Weights of a small transformer language model: width 256.
Each number is 128 + 32 x the weight over its row's rms, rounded and kept within 0 to 255. Layers, rows and columns count from 0. Numbers have three digits each. The size before them is the row's rms in percent of the matrix's.

# v: layer 2 attention value, 256x256, rms 0.0428, rows 14-63, columns 64-127
# o: layer 2 attention output (transposed), 256x256, rms 0.131, rows 14-63, columns 64-127
# q: layer 2 attention query, 256x256, rms 0.0585, rows 64-113, columns 64-127
# k: layer 2 attention key, 256x256, rms 0.0531, rows 64-113, columns 64-127
v14 103:121112120111087084089081095129163140147178092113193115125044151183177114128098148087123110156086086148129130125117115147186170114125150077153176136113127081145088127101140093112075101160159157
o14 115:142115095151150166198143119185036163105131183106070116126194102128132150073084101139182114099084128109134096068113108095115067153136012175121105108157169130146170136054135126159177153080179110
v15 088:128094139174160105127146161104098112150087130175125101152157120123090184140098158094121122149148137113106124175174094157139073171159105141129114114076183130167120162148124204107119174135131112
o15 072:164199117201094136064132124102195145137114183110163149211142139113159113140126095144106121111115126146120141076069105153151154104106203125057178197144096113139165123078100060122132105101170114
v16 083:109113150115113077102119184101129093128075166127177103149157132036108175118102138058073123166130126089148081115164129147104047196117114086117156124080097102099153132110152117144087130157103135
o16 060:069128088098089117184153115187127165141153106093131182078144084138161090125078123159168096083123135152126157099171094144167161091148092162080155078142137163189140167126103127191164136115130119
v17 119:129233154164158106141156100149137111145135123125127074176170109149102218135103153151121134133103134078103153139108115089131113089091147120111217158126103129134139077176197077172065128145144132
o17 149:132090099185132128097093109149122137094128111081131152103123154087135068133120120088184181107065139188184101133164097157113146119157106156134131146159149169140153097091053119144204146154166173
v18 109:100172111112107154151103103135103142063182162141154135078106124162151184119107169102080136148101110150106150129120107096168186141114139097153140145097097145115084156070107115073075153160128153
o18 117:148074133154213110085131148113113102147085096089049104167126134165156115093145108137130139120144110155135044154116120115138051170127032124086107176149125114158122092126109137134112139154160112
v19 105:144207149111106159163112083179061150154119060150138123133128148159144255094108181146120169124134085117091213105148116090143138169140081156136161155101095163092095089133086085073127115114120136
o19 073:113111174138168071110071115139198137122122186111119116086097172147097044131137115075127168160157133161152132184140149159125153062120255104095074138106143158138107126160118112127120118150106137
v20 121:109138169108151105170106081153155109102165150096161139118189129123135071108181099169181143149098121136120132085130118099114109053111110162060139159128128103129112127136150095204105145171105145
o20 160:182100140142188163113095156124098149121129195124082062139092199087121167103156160079175105132092110160149072200107148106094094166159117146150093149144130096130164125122085154047109173121160134
v21 103:113189153111100150125097069113053113129104125169157116171068111204119188148088195117132133105131131140118191140117131112171133114139128124143115166067089158101082143107064051121144114104153156
o21 079:109065143161111102162125119203180173113114138101106153082139106128149069108177098098141166102148103094134133117180149112145121109102138158092098115122193131154132154108140113150125142095132148
v22 117:153182126164142116115112105106107142134133151159124063150165116123100203156119155113152134177111058126085138144167141100101118151111117142107131128106130155108149114098174173080136159121113114
o22 102:134120111150107099100138119160144184126124133064093185136156187153173121088049105137096131094146154131155076053113037163170135105156072130113184178149134124153137133130112104174139131116160090
v23 108:117087139185136105107099112119156146133136045146113073128104136100146132142165121074133144089111120110100122139089129052133096107157147058132152124179138100097151117185108125193135126156094106
o23 104:136151095174101118099179120139126039092114109098187182091126114072071090159094157194133093133096120123169168149152096122163180151084143138168164141133158143154121170046079129131117084182093129
v24 101:152159147147105176138122108155146135104179087150107085113140154187097113173111155142156165081087125095124132105077113054104123095142146095103126069091097082110111137116101098165188145137116138
o24 111:150099106145161089134134139087086066104066086121094136094103101140150137099099072141131127146137127130138058136086084144169170197096108122218120147170153158136090114151107164099091134138101132
v25 109:127141147087154123089053049146128138117136152104129129178143161126066071163139083148121146115080159123117144179126116098109112071122146131081152086068094125127092153099170139181101159106099117
o25 140:159098153163128143166140144104104062128128090155117089088126156084166166122137148099144098132064131088131109114140137133082138164121121118255099111151116149116148105146103125091135104128149146
v26 081:157115112157132139120172098126148115083145160179136088179192129092162047166111101153117058152105146131147159072130149130086135083101156073116073089125097114105094125146126128159180177147147153
o26 058:129183067116184143150148098115116121111108157099107143181114147117109139044148076130117170138097106165122126204119092095136114136139057155065130161144159107130191111136121118096122141137150064
v27 110:130184123160089118165105141114139088094097172118139093099145101137093128082099196148151141162147138116188130139088096123122126177151110112117126117114101103137089122130131105113138103159123117
o27 103:107116118113149101148132112198099189130138167127116141161102122170102143159140054093147078108163072128155120106204111158106111150134058146077149109118189173148146148118107140174136148104132145
v28 152:104150154160133116184140157126121137186150117131100159059141137169125129103098112220177148136132117181092100107123122109138073198140179137149070177064077102131115181136146146159103160144132154
o28 191:134111130142084142126140119160161099129139116128138114139077100074211102149151142111100078106141124097096067189135168161111130096106173113140165133116143123120072159162130146103092113146121118
v29 115:075165085133147105120183090139165137100106094148153128097165164144154097093103116096128123164105161079141130105164157128104159068131161108118133085144153113142108123093191088128088164109137128
o29 128:149104126164155152122105146099090058122137093150065109110131102129169112102141114107168180111018120181111114128085128127111133146130034141155095093161093158101163072133066103111163116116212119
v30 096:095214133166105136124071124102111114103126113117119107135101119156076149152123193136092153096094181113140073151141166134118084077137128115130114180059117133112127133177101093155194058160103114
o30 089:175069137144110103115180148092149058117143077131082142119090135095185075146202121139140117094126142112120100148135143129146176183102120142197128092142123149114079129185093120137086125116105138
v31 082:081148184120150172156113091191163095062162097155161116163181138150103105169146105164074173139083092088148135101113134102143125094100145186117152170199178138128114116129151106173149089141126097
o31 068:169102082167214087107128143098101080127109092111101138067102162180178122067099079113158146161114137194134077176080103134167144157136066141191107137180093125102140112142117170079126137135129122
v32 101:131156147113123120105094064177153115115139132139176165166157148135108140166124142154136151173109159121117146098194150195097094095135126100140121118088125143077113143191118134190093104092091107
o32 084:158114107141137140158147143099080132143133207126080107136126185098158109084161125121164064068102143147112122142101113091140116144130142152074092119142131105155133109090137133081181177081185118
v33 087:057051100126097071110156175118101142150112178123170151116091158130182136138149082113092129132134175129155143089120117162169119112117128111147152110157147048152092127068118128146103149127117160
o33 077:109150099113154176195091103110112062119127018134142124109158043158145147113103136142139114169092102140074109095110154116133113171136065129200104085140136159094134121150144141136138136105155117
v34 102:128157130139102138113144053105082119093136132192167103147135090113122149162100195092115129200107120128096138130165121136149107146137126110121124162071148165111124173080091121118095151160157150
o34 099:152118087200155118118142119136158149128114112061093137141103162166206118063082076112119091092135147146100118099061086118205114106126074173101162125154135108102157119127117110139146171052176082
v35 102:127187148155115135108103110137097142142151073116094100166165133092038208134145151128110156190090091135106121140153091091132102218130125192116146081076101167129148090080050151110171165125122124
o35 141:142101137112106100144149121128155102118124029137114170077114120130165092169095160166097114113158182105133106109131090133151165111117165097218175074133136159117063135189137106146103080166091126
v36 109:145085103155100108017123141075192114129160104154154092118172098102089120188164138124112147136119144091142077128175118125117091142142149140149114123102160099168186125093166130097152109106179127
o36 103:130176107130092137196191146150059135121122114095062194156139097148198083096048099148171152041118173151134139087007093158138164112128087134093194082169112167144137123090114112179141145139136080
v37 101:101158136133127183146135160165205124093122100129169146046168125114106133105127130142153190100104186104159098124125123193083097145126129176112157122153154117102148120178145117118154106124066059
o37 082:104141120136105131157128175063058052142108075175111142132072087116131061168172139093192097108110110167154182154145150097141145123126150109162120078107104164118102153120101136136142115087183173
v38 084:100121130120120145109068104132146156122086123158182157182098151159109098142135133103089172166093136093112139150107127149146105074114108107139099152107123085120096162127078089175197105144129148
o38 065:113115106185154163145125124122090114091147138153110125109156136099179100146146085113184077086044107143124071113114145117152137179109103157100104101130134122129144088094130140148145095089188125
v39 087:112142144135172089117185126078095129099070105125099144094174142084118127100149117138142098121152103134152160115115169071142122076137152092058134120155116098114139097200152148146095123168104145
o39 083:153086095129141121121145108134141087095147059111141166108108068129165144132094096115128126147099127157127082167146118137152121135127000179204111149146129136094115150115092146127136153098139112
v40 117:112141118111096143171071077142075125123170145155087159090085163173157090121150144141155123055102141128101172112097129110094140083083157140122131135093074123125083169085146142117133151137114130
o40 153:144090157178188107095128145103139067152035123130131065122160156149137169112116111106083133182112119109140051180115128136114119192097084091177113181149144102147106117159110176104109133116087138
v41 103:147130108157156128082083125136155151165074159162131084179153116090082091186124099136115129097083132133178119170131166087151118111152111105139153108122083127154141101136166164145107084129144115
o41 091:085137169101065119187163134134102103107156047079182189055088130135131128138123157112130082137149129091141158093159119143098143123148149113197118102128136157116114188167167113167192144145067117
v42 091:146111098181055125107148139099158116096081101126112149000115149100110116083130175127122127145121098168179131151108131108168129135183168170169087069113141115138148147137077134075112104161174063
o42 099:117091171106141103160132165172104091145082098170121158156127044131129103202086120126150077084185132106174140116154160119129087128060123116157176153097155160126085166082162111137089115128096195
v43 095:144118124120095148112212149043147114073116120140107145056160121137143042112147136152153139059158192142181115164105135121083126112164147084111123078119092118158137138153132159111136143165145138
o43 059:138120149143124130143139163112079115127106123164158125171078103080078162167164140132135064137107082116151160116158127105113129171089057141103133130102113128129130132107130116146125162099128154
v44 115:132124134117125116082138145126138105113102097106120131063127155127093113103143148143070126100142168155194073127112155155133103128113127110134131095132125113159120127207123171155101072193139059
o44 079:182133122111117127133164143097121104106136154115156158155096122078143131206094143145172049101106130137143133158191116131148109148159112152108130118079072114141137155090139110138138131111114158
v45 140:117109111116168103077163103119114139122133120104122148104120099082138084141150130079085075115134114096147097153139126108136154158156102067096167106177123124150096087169121167099053105164175152
o45 178:178162140140094140088166135140134173138129155101156167145171142132091156123052182173114159109141151151140180087132103125124099075149115149087163124082141102129183147089154106152158168114128105
v46 104:152155128218135110108174106185163149094159076092147125225163115105070146219161122123111090129080130077129170181161157107114136112141117125086130094155129139104104090114129184108121074121118097
o46 143:178113169094086127090138159075102124133092116138102185083130183123139093137085218151121149103148168139152124087101068122138183126141202108175167090142111132149133104147116091153118144150118136
v47 096:104110161065131139175107126143202104106092148143127108043110169156167102070140142120106143086108121121125189084136132118120123091133143142127120177115082131129086135158180057180078083102138133
o47 100:122143130161182124110091120120139130163110205108105080180121126107134140141154096091161154157089102116130124203118140159110113121139157144073091152132144125147152132098092150092127162140155137
v48 099:158095165166155170228082146143147133162108159129145114153165121157033122095053108162173123127138142101129153160122120143132104136130097143106147079123086125138100137103196160097113184105119121
o48 101:141174129133177109082098147067142135155116187115112087165090147170180149124164080070111118146115108137139099137064151181110161124110202092111073208136114132116178123119090131060108126116138142
v49 092:160156122041121169142117155122103135121037130159108146085176131106159124054157149122126099184121145177167108073122102116081130121089165187058109131155100114145133139108165081121165141127091089
o49 081:096068114110204127139108101159124096099162085134119123104128123108116132109142045140142138108102108141134106159189158111142107142131000136181096129128089154133095112150082154117109081138144134
v50 095:199099117147119115188197105156102152129144073189143121173114089134180070124145119095203141095154121100138169175104171088134163099127117134096136151151155155121092172052140111119203083136077131
o50 112:097083096130178116116128134091100116086100093121164127091094106180114158072146103112091154183143123122116109126101118083160152164125047152216077146173141108099125128173123149127137161094146136
v51 100:134126108166136146173124163201122165123117073121119169115159132141095175111112126105140136116148176179148116125123167112119152139096128132114142139132109183099104147121093108138112154112123106
o51 130:127083145112140100071131154068133064123140052130144145059099119135145092122178136139115162136101134118120111187168127102144127142131118085186091099143099081110056132165129155104126096143093128
v52 112:112115128162127132136117144142118122122128126158132187160197092059097126172135116107157174099110147124140102125143119171090075171112106128109130129121167166107152129168049130130144135104074127
o52 118:112130169105071116101152153096150130148120111141149159102120160136086073142152161137100124116179141151132184170145113084140163080125208098092158131127117079114082146157181156141117131122098102
v53 088:159053079140116138088148161093116164152111038157082149079109113136188126123140116106156086061130145199135083125136118157126142109135192144127153149112147124146167127166105121093121176187143173
o53 070:107165131185136144085131129147145099134124166125151131156146121070054142118141127176109163136094143115124145169098144091101096133083057111098149199107092113111078143075144138106119079161136096
v54 104:130054158111127130125195074112202136137133122140161180170144140107176013185169113096136170127141114117129136139132116101144136138165142115080132070150118126106159141125033137162191136132150156
o54 094:148131135101122131132148139113034108075101119170157132078123085138072186165105143170126070117171118137112125103119110084158126155086111112197122118109134092123111112140217142089097138122106143
v55 080:099145112167129111092124127097162115182185112152113075163103133171104225182146158106188146156094118164110043104163137120134090130112135113156107093106131172124122101101122166168120147106118096
o55 063:140153173126073122072114141138110161139100155141134141115160174095096116115090138172112116095145167108170187106107072133122171124136222092109211150143117075147139109102167105111138136150107120
v56 119:079090130122112104084127170058109111166079107154143103105149100129120154224126129103114088126122152074147072109138168140119058174125120120097162138096152100131196126191124147129114142163116132
o56 129:156141151128069138155176097168160104145164095102152175098146115087164075115094162163126130078105165151134163136131094131125171084103151125134164131120088145123105147140135126165115162123106115
v57 096:103136150157120084166095180131114136137148130072076124021074136163167115091136103125129111058194104152155139167111174114093106104145126076101133194115177113141084171169155141137106100201128164
o57 089:162126086131181158122153149081129050100147127134155106156081064132133162156179156114134119192106079143132082171126172135121102172117096143166083125122109130108119157135068138118106108163139127
v58 090:118108085097113132075175107081135112040178156101106120098157120147157119147185141177134107110158107161142046123139137172148192151109136095161118133127200124191173126070174178119080143159192139
o58 079:178159113171138164133121140170103194167159161126086098188132174121161176103089126119151119115085148131113141060097110140101041123161088162078141087105124108126144125104107085134150161106178100
v59 078:032130146122104118170119113149089126132070120204142170153103175143149164134062196107041162117111119111173168099171114163168104119101106091136147131136133098131089150161108090103125100100101152
o59 061:130182105160160098110087090135144125155108230137102121179166143130103088112142063140147160140101104170077142157113122123130142120113176158009107144109139147127175101101132133133093128128156096
v60 076:083134131129123171142125087144198134168172102097178180143065136112124086154097101175100145171112147108107147136166078109176139099090187101076127124149075099096134127110150085147105116127202140
o60 070:127122076148171109135127124118092080091106106120104131099153074141189135072082063127116153143089122131094075137084153128170093143135000130185105128161151129113119118086146182109138144098139118
v61 100:118205097150171112084128110166117151123157147119123068108120101118112129201113154145098121129111183102088136143151152047130144132107116119134124115125177142142137106090166188123142083117168132
o61 102:169110172124076116139162127103137108122135025094107163107113139152183132099092153141117131131153147125115096068116110163146143123168118126209151094121109141104092160184115082143130141114099125
v62 079:089111168099150145105147099128153111167132107106101195053087135133156072112153085081159132074132146134145114111100156105136099082131170096098127144223144105157099105175151127153126020095170142
o62 054:167129074151159125143154125096101039081145100152155126133142083143103181104101099136129111148095106170124131102121184119150137153097000173183093134101133128086144140110144149095142146087138151
v63 103:105096096133136113133129159092121142170086130179086090174151103119185100128136080091087119069142120089140147177120139104148125114106150094160160185126120105144146139165171115091113136145161158
o63 101:111134120194161148085141108111115098097133085082145126126113122160130125100141109122160185159045126171116076138068127144114157155122005149126103160159108146114134095129087147142174137154151108
q64 068:169161223180098124155132081123098138117151135109067149091086192125110103151135175126140123103147170111113070126058098158074125112145197169151143110133121140178186080118092105155119108131077090
k64 097:104219118181163127111151135119148139122114110093117114193158108099097166167130138164124197171131142139096123162181140164135109143106134160066113144126167124118164093168098125126113197099067141
q65 097:132153096140154148106142126060118056148118049166111183125110114106125119191136118141099155163096139131116108185152154121100130153016136130163072098116119166093071166131116173062112126159116152
k65 094:140144119136106117124132160154113087129112152154162141128107039094096062148098087101149151128152129135138072148149113129159122093083128096134134161088174160133038135102127123067085141137122139
q66 108:155148098139096139147085130165169206148119152070124065144136207127095133112129160102181133111171156099166086067078117143113161133218149157129170124129072100147176093142148098155166175093040092
k66 094:164182126123158097144147143087116178153118115026116106127199146093141138116085151168125071111160148132164083066118143152125127122148084156076142105135137076135176112163118132117140132117160087
q67 082:113127123083164134118147164141060087177099056164137164099097081144123126142141125114121115131072128138122141206191134143137161108074139093084112129120147178146072141170133197088094110126144134
k67 091:086085140134139082117116164179137103122137187107145105116145082090096080194160078111140155136138112060097168144108127154145068132106141090133124147116189161111140137058140188094177153164135131
q68 090:164154156114066148152109114154178209149159174048144126145130198145131159100128118127169140095184139157129121073102119112115142119230198127107136143153100101134202116148153110189112130132106095
k68 081:139091136128081104196112150129114149105230134099130084069102210100161105100119190185168135140127122108110140064084131150178158134168139082157146137118153107146168058114124075135139132110122114
q69 076:132142125136169136113170153111093062131072123157091146127120071120113157138146123096099149174071143086139081191149145156163155129082073140150126110137126109115090122116139175089161070119148116
k69 086:096158063133137130109140125056104148125123088177147080143148098076088140170146102167131160139130132089154067142172186108084064177085141162124106107150176151118109220126184169145102141155110142
q70 094:116111183106114117113122097118137235088157169085141092117159197142142150095126154123169095105165111094147118080097089111181125098200161144141149138113083115128207104137128064165154157144143098
k70 082:141163080130069106141083106143153185118187123087146159159120207067130119092106187152138101107156117091116140098060136153099141098179156155071106128138068045143176135148127148144145121088122109
q71 089:162181085113132124095147126121141044151116048186124174118112040131101115161112132165075146183109140136147145188188163128112094158031109078156107147126162153076048151105108196164129112094192162
k71 100:119111078152167115102165131095077121106095060167141136156160076098126174129109085132058106190074152137110132211132131116132110109078120136176095138113152140085115139144133158041109156134160106
q72 078:105139158113115103125175120124107074147151066164149143110108073143132078124133115094087150157137173119134154169168102130136100163022144111161129102131178154147043114170133120104103102133150085
k72 104:133194100176176105050106159127038085139088106153132170176108068133087150166096094144127152208096142123067154255166161176126083129077155082102122146147159143124080147131120123144131141092061151
q73 066:108110136112121106129117117133115134153156202122129106165081185126180124100150137111124149118138138148109100084085101134156165104167161133092175128152152089155165113111164117127082185149054066
k73 116:133076143102090142155112133182162154158170195106108110071100193135157088092142171132192117048186117085132149032089093114129134137145115116160164128126084122150153090140162108179091106168107121
q74 105:134099147143091126139120138150174200121146152076130084111169213128131177100117154119181099096162114159151107085107123165144146139255161168109163131115099059144201072140107069188134128124108093
k74 082:145105117113071143103157116138144196095120096120088108149081134103179171136086189120143121115176168142094115078134130075098155156146133128094114114140109082138169171170133096144138179085131166
q75 141:124110163118083131146122121140152228116147162075151068103140204109138129081137172106211112063173101109136124100075106108150161136215152153152165126134074083139182112149155059147150141141107090
k75 085:116199129116060122087133120130165193055112139076141121198109172106081127153135124195141083119113138109167097081078147142127083112129111141067159124140103110166172148126127096155100123074074095
q76 080:128143108141166143107151087103133076121119123182112145164119045143110168153110094147068145168075098151091113175155128141144101103056104133062111162122165135145094141101101153160125073111200155
k76 089:154017131122142159103097125144100128143107131199154155066118121133101110133108161044161147100121123068111134144119119100059156086106179162215141121106087116102166178090168169084085143129147149
q77 089:104071135117166122130143116095102050122121066182149184139096062119112117156153127101090107188117134126101126208157124123123137125018107084143113129111148184105072177159078141073147071140135193
k77 095:130170145132140088086179169101095094154086140161157157170121055095065102166115102099090184174119089131131162197136162117117082110092152122143137141187151149128117136132184172067111182106127177
q78 119:114155143154195116114198123123145015103129106167154185135105056130122108161131103146106117161085122151116117191175132100136112137041107097141097142150187134116083139112163185089139053148177152
k78 081:117115103112116100111068180088133129117157111253140130082103058129110114135158113109153132152116104146134165127097081152095191118104116089162085143136092125110116162127172106149140112108079155
q79 073:168086138110106111159112062132154195158121146120153165093142202092106113083142149148160095077138116061139143091132131116108155065177106072121136130120148111129135083154155121062161105173142101
k79 098:141145151158140130177154143110128175112082170117149066121132163124196118078190091125130151128105153116135115074116070168129161105111126097123165139156105125148146048102153172138165176058123135
q80 069:129142119114083107140124135119103183136112255108099125132169190123178078070112133105160139108187139132092149102094135179131122141182106162082162124144126067155164140080161073186144119140103110
k80 102:112112134163104146174130068163128145154096196161133097066115204154156156058143173105188118064130109100103137073101127148095166127137098138151150133113105099120146167155148117195115083122104143
q81 112:128119091151173123108137149141088050152103085203112166143124026122116111149117090115087146168084134109112153167186142118129137127034122081108104105116189148137073152108115198110113102111137140
k81 076:120103155135176143130122185108074070140117109120141102140112083112112136122123102101084125171087182119091172248191165132092095135113141129135104131155106165095065144100116199115149104140165124
q82 076:145123138157113125129060121169140175158142139091127115145146182095120153106151152114168126104148100155160154066141085140130100156199083122134106181104087104162184118110109121155178143146105094
k82 107:145124164093157142199149111116112206150187185130109163086119204128188110073136124116158112078107106120094127078053094151115156086162116132155133098090094132140114069089115107116145108115146095
q83 110:103126131130134134101156126118116046120144064180122191127114049138110137157116108124062154179114121142096122198166149122148114145023131129138092116142159166115083164121103158142107124132153146
k83 086:110155117174139135076134121166097058175108123155138145113099054148118118125123133121122143205098124110074146195146159117142119132087151094168163176100154148095103156161138166090107162138104158
q84 142:144141148120103140144102146129158204145161178043119075137136226118147139070132151126178097067168128129155103083079111094122171144230141121134145140124107116116176104150138088129153129120097103
k84 084:178128119096150099086143132086169203080183133133101063141156217150132142154145161166131188093097108204150104100092129121139136139178120156091121093088096133120159120116126089151149143158111082
q85 093:141137129118168118131141130118142082131074076188117142100103054120091121138123127169067119199089098134103152201198173131135120126063083127148133111128160146112080154124121146143145109163171116
k85 091:138160104115146150121112115096084111111110116174159196143106049154090144191121043133140167185109178127125162119159121132188076121033128139168119134124170128153112177117112118082133106113081165
q86 088:122080143143164114145187165120082031139142071177077188125105037161136095176102154136069114150096120131083115180177151141106128158070124113160153143112160109125105189132107199101115112111099113
k86 107:114152100179146121092105090114099069138073116158104121167143046116100177144115072102158112171117143107111128201170137143128081159061167135089171139132172159109107122159143173131118145115130164
q87 095:168185151144090118127095102115166237134149215072114076106154227125134144102133121107136138107186109142148117074090126136129136134197158157128165100122112090158173089174131078147128193142124071
k87 083:162046133112078123149099091139098137126130153100145089088147177087123141101102158154143092082142174112138126051135143144156138124153091130095141114112097056100164129140112143176137097104096115
q88 102:107110165150093134154073077165122231094142147083137119120140184154109154118134170125143089065169107113146127066090122128132135100206152130129125187106080137152163090151130127167118164132118110
k88 080:140121125116122134176142171182157190148166181120112144056157206079165100108149158096150093127156150109142106079094107160093148151176178140097126114135105072117228066083119164134161156116142091
q89 086:158146102107122127159087147156169187159171161079166059109110196115170150075082158144190080115147130117142087083106128159105155148221119099096148122149107081183183088095109067173152111103147113
k89 106:096142152104081111095166109121138195104121133138145151103109190141150104131121142107188116095144153128121190078053120120125145104157078138152137127109071087141184174093142103108098152119160114
q90 089:143146161138097099148102110128127223122108170096146064097158220101113130068160116123141107111169142115119100098056157129088154119184161113093133127099092078139203085171091028120105127127130091
k90 088:131154127114125146108118145165160168113136130071190116110092163160126117093137194109138162104142116119176127082105101143157165116184079127142082160129114120106153130091127127170168180130144130
q91 092:152154078135149136115146159110102033133136108157125151175148068132116060163130104110130140148128094144134099195120134113128116145054128102115111096127214185110057132143128164103159112133137166
k91 076:129125157114197116140120123141111085098063141197119080143153042105119120134114093124064147139091136151110159177125162137111076136108102167101163166097088124055088154161100133091134113136140111
q92 133:134161106141155135096164130111133022111103099204127168142115041124112091186111123142104161181104147113120145216163140118124086142022121119121097135136159155105062170108138173109137097130170167
k92 083:129124101142168129105080100119097042135083141137145174140193042150148102141085104094099111187090168196111074182157096135113189118098138127122139157117161154123053140132102164117109151117136108
q93 089:130126161163111115142055109155153161137167157055133126144113200101113138142118158122193081139127142166128117088107108153107150127219112160125134133126082112175143084143125095171161146136083111
k93 098:074107156113086107160174171127190171103080169152088171084116192089197083078155141114156115069191104103120153076118135113120183101129113090166128158118100084107191172123136116140120144146153126
q94 100:109086098104164137088154162121062068118096125169122168120099037152138154179150067114073177181120132179126154158152110144140102121064110110134127145138153170102053179128149183089118114139132152
k94 096:164056176076142158131109126155126074163143157151109132108050117148120127115114119089084150137153103077107152175118161100090128146120147142142118139160163131115134132117117152129149096126146191
q95 083:123105092116130120083162167131119030107157043174163122143166085115104128163141096144102119167139110149138086181143138142111098174042110193156111079140125095107083092113114161151111109133148137
k95 094:088183133216156115106140160069151094159109035133115154156172042116115107143115122169113131113127071106133119175166177099131127105074125080117098125101152127130143181157139141104084123139091159
q96 088:115158115119135117108131127101162225107138170052109072143083222106145159094148153106107132097131151145124112079085114136117198098187118146161120135105107110131187133119162123103132115125067131
k96 093:145141137154080134181144150120094166086146171136117087087172168166072101080100166155198126098118112142147095018088112109114123115164130119142108094127150093099157133152154088166164227131130114
q97 092:120106153119150148130074101139133205139106180083128098127141205101127164097140157109197108070149125123129154089105120118109143121236106102125136194108103093206176102112131116123114142113080124
k97 091:079101175091093087142142135123128180115198176061126111087098192143138127115181159082157100021157128117139144092109157150091133134146109140099160112148103122104138102102153103104185130151168133
q98 109:160130160143095143142094121110138229150163165039114097130151229124105138093155113094145130087170123135140115086077121133131160127197157125148154139100104124126176090171118089138139117132124120
k98 082:129118106120102188158159083142128144116169165159129087116091215114110092044148137137144115084106134107146154066142139074106160161176102166107153172096095130140118149086123080125145146098146181
q99 086:113125130147115122111171132108097022144136061176115156127116034132133097160121126146081155151110157139118110176146120124072095146070118128138070130133156143151022118129124152110137052125147147
k99 097:107142129189212111105168117092122122105087099165144148147116063132170176140149063115116136193112132151110138218175099124086155118102159112148131126152154176101121148112114175150118148076099148
q100 092:118121130096134139088164152098092037144117087150129198146105046133128118186109130104127160200102163159103123174126146103104089131035111113168072125148140178083073178121136125085123099098129189
k100 102:129129146145144108162133128112144075135114094151123105166108099130154139112126063110042167176115146163101133168203151113137115119139151103150111152147170186141088119134098165062104174160135161
q101 097:105127163122095112142108131159129190118139157067126108141131208138162165101125147108164097085131117137137108063076114120111105128255125187133143142142105103153168080122172091145159178128094120
k101 100:153117154116111154176121125166186206149133188143099104053150210098142083099138173127170094070173090119126107092115129159101153115135121181128122121130106084134175143130118113147118137132069162
q102 074:155084151137099139150101138080086182113134134129120121125117199144173149122186152141128124098131152097107121094085058166102195098165222136123168111129123130166142120186124085121137120175071114
k102 111:127160168165173152101126120125168084120092133081139139200155068122095161178069108145066120186116171146124137167179137140165077148125094138051112149154166144146128088114133173105128128115129179
q103 112:139101131130085113179088120151159209119140174094104072125099212144130099076132157099164111076132135118136138087085096130100151108235133157126149119131085094151206121151129103145147146127085092
k103 093:127136110075097119186145134110095203161136167067140102111133213100134154091207114114195113078147098077164115077133181161128122132151137140105139110090139042138206123158156085156120097142099107
q104 068:174160099126093130122122147109151192119143205130157137110097179076150161092148115128119128112124110146119130065114140102149176159159132054062124115118179063153179095103147072163127109095156145
k104 104:076088152146087114114141133158164168128142185100133096071130202183166094088140223115178166072117097126090176095077099150142155135139103171182099176127067097142142135141129129178117146150179139
q105 070:122145145153164141138140197145067059148086185128133129159099081146123120160126100173073132171132177182076099128132168116094083105086116055070137155143181151157102150104135142118115134123119175
k105 090:113054146114159109151087148155163103157149152200110118046135158184163094107113162075149115053123031109120152089067120125132179105144147141182123106132090176144152100183116126128182140177110163
q106 087:153094108137106103170070098150151203113123153100134109105153188097142128118131155150155102109127111145169148051092134142182114151206114215102146160134074059187207179112125069144128171146123095
k106 106:129128121094098156199115130138138195155176133130121124140101170108160113079127150120177117069151145127131117016107110127138152137165089143132132131156098075161178091091151120143119078115147077
q107 092:134100144126082130153085125126160228160133190071148054108133188082139088073118158105176110114201133120113111080085105140086135118171133103102144147098086121161208124150107093151121139111117091
k107 091:126113149115125131187122120133103153121145187129131164108164218145135106090156156109178137086137083101123132077079115181169129139161133125126132120131077101108150092141086090181119143109131108
q108 080:139147117152141136121129146146181185126113166072131087165159152110110214101130152110134128133121110132179097074101080139180150131237063151124144170084118074140210083106108099151182155134140101
k108 102:161130115134134151128122139073144200098169106155127116089154179161148116114107140204148104137107146142143095078087130088150119116163105160144095064135084101135116151127160139141136155143144101
q109 092:167174120110131138163097101133165210116109173044136087104179213117121101084123149154191118081147110110157122098098163114142173138209130135114140091138114087136194103154131047168146131128097099
k109 087:138144129107101116125172107119120183104151115094114091140110168145178160114123117176118161095106232152104092025099125121131172140178082117113108179146096117137161103155157130120145147067131089
q110 077:164164141172104147142113113088148187134123160063113092173136185104125126081144109127165110129141147135131114083068134123124149109150158116116138155101129114165175118168138107112089114103143132
k110 090:172157131136147165154125154079130088115140101107112101134158139162144145096090169179100168146080161250101113113173072136128180127221081161086123143124102118161146126102140134111187169090159070
q111 096:145136149121073115174101120137204210112178132035147112132132214118145169074128159123129097073147128118113117026086101132131185141234179151135134158112060094137146114147154099148145140134089099
k111 083:094173106132108086102085098112134180142157137122159124061144183159106083117099121128189083122189127138121146070152144160193144124128117077115115131118150158130186143102139055183115107149148150
q112 076:141119111131125118096081122132165203125151174102146148174170223117157084111078138136192088061176124099171131092150103126109127156172107103113164161121115099171168099081143160143116123145126102
k112 082:122126156193124102146113132106126137107147178063162128107163137134166092092066169100147126030093115145121188136103084188118126087140113127105142097155089074144090055088152171122188125112133108
q113 110:104124078108174118074175149104112024091110109172118171144121045159152128168148105134114157166110099154114157200181143118134121144036068110124094125124150130123065177106151174096143092142158127
k113 078:125160165135100139112121146131134089153150144134129137071082047211155121121148063143115164153067181090090161174171120150127138098085114089114129091144152119123066157104168169120078096182129147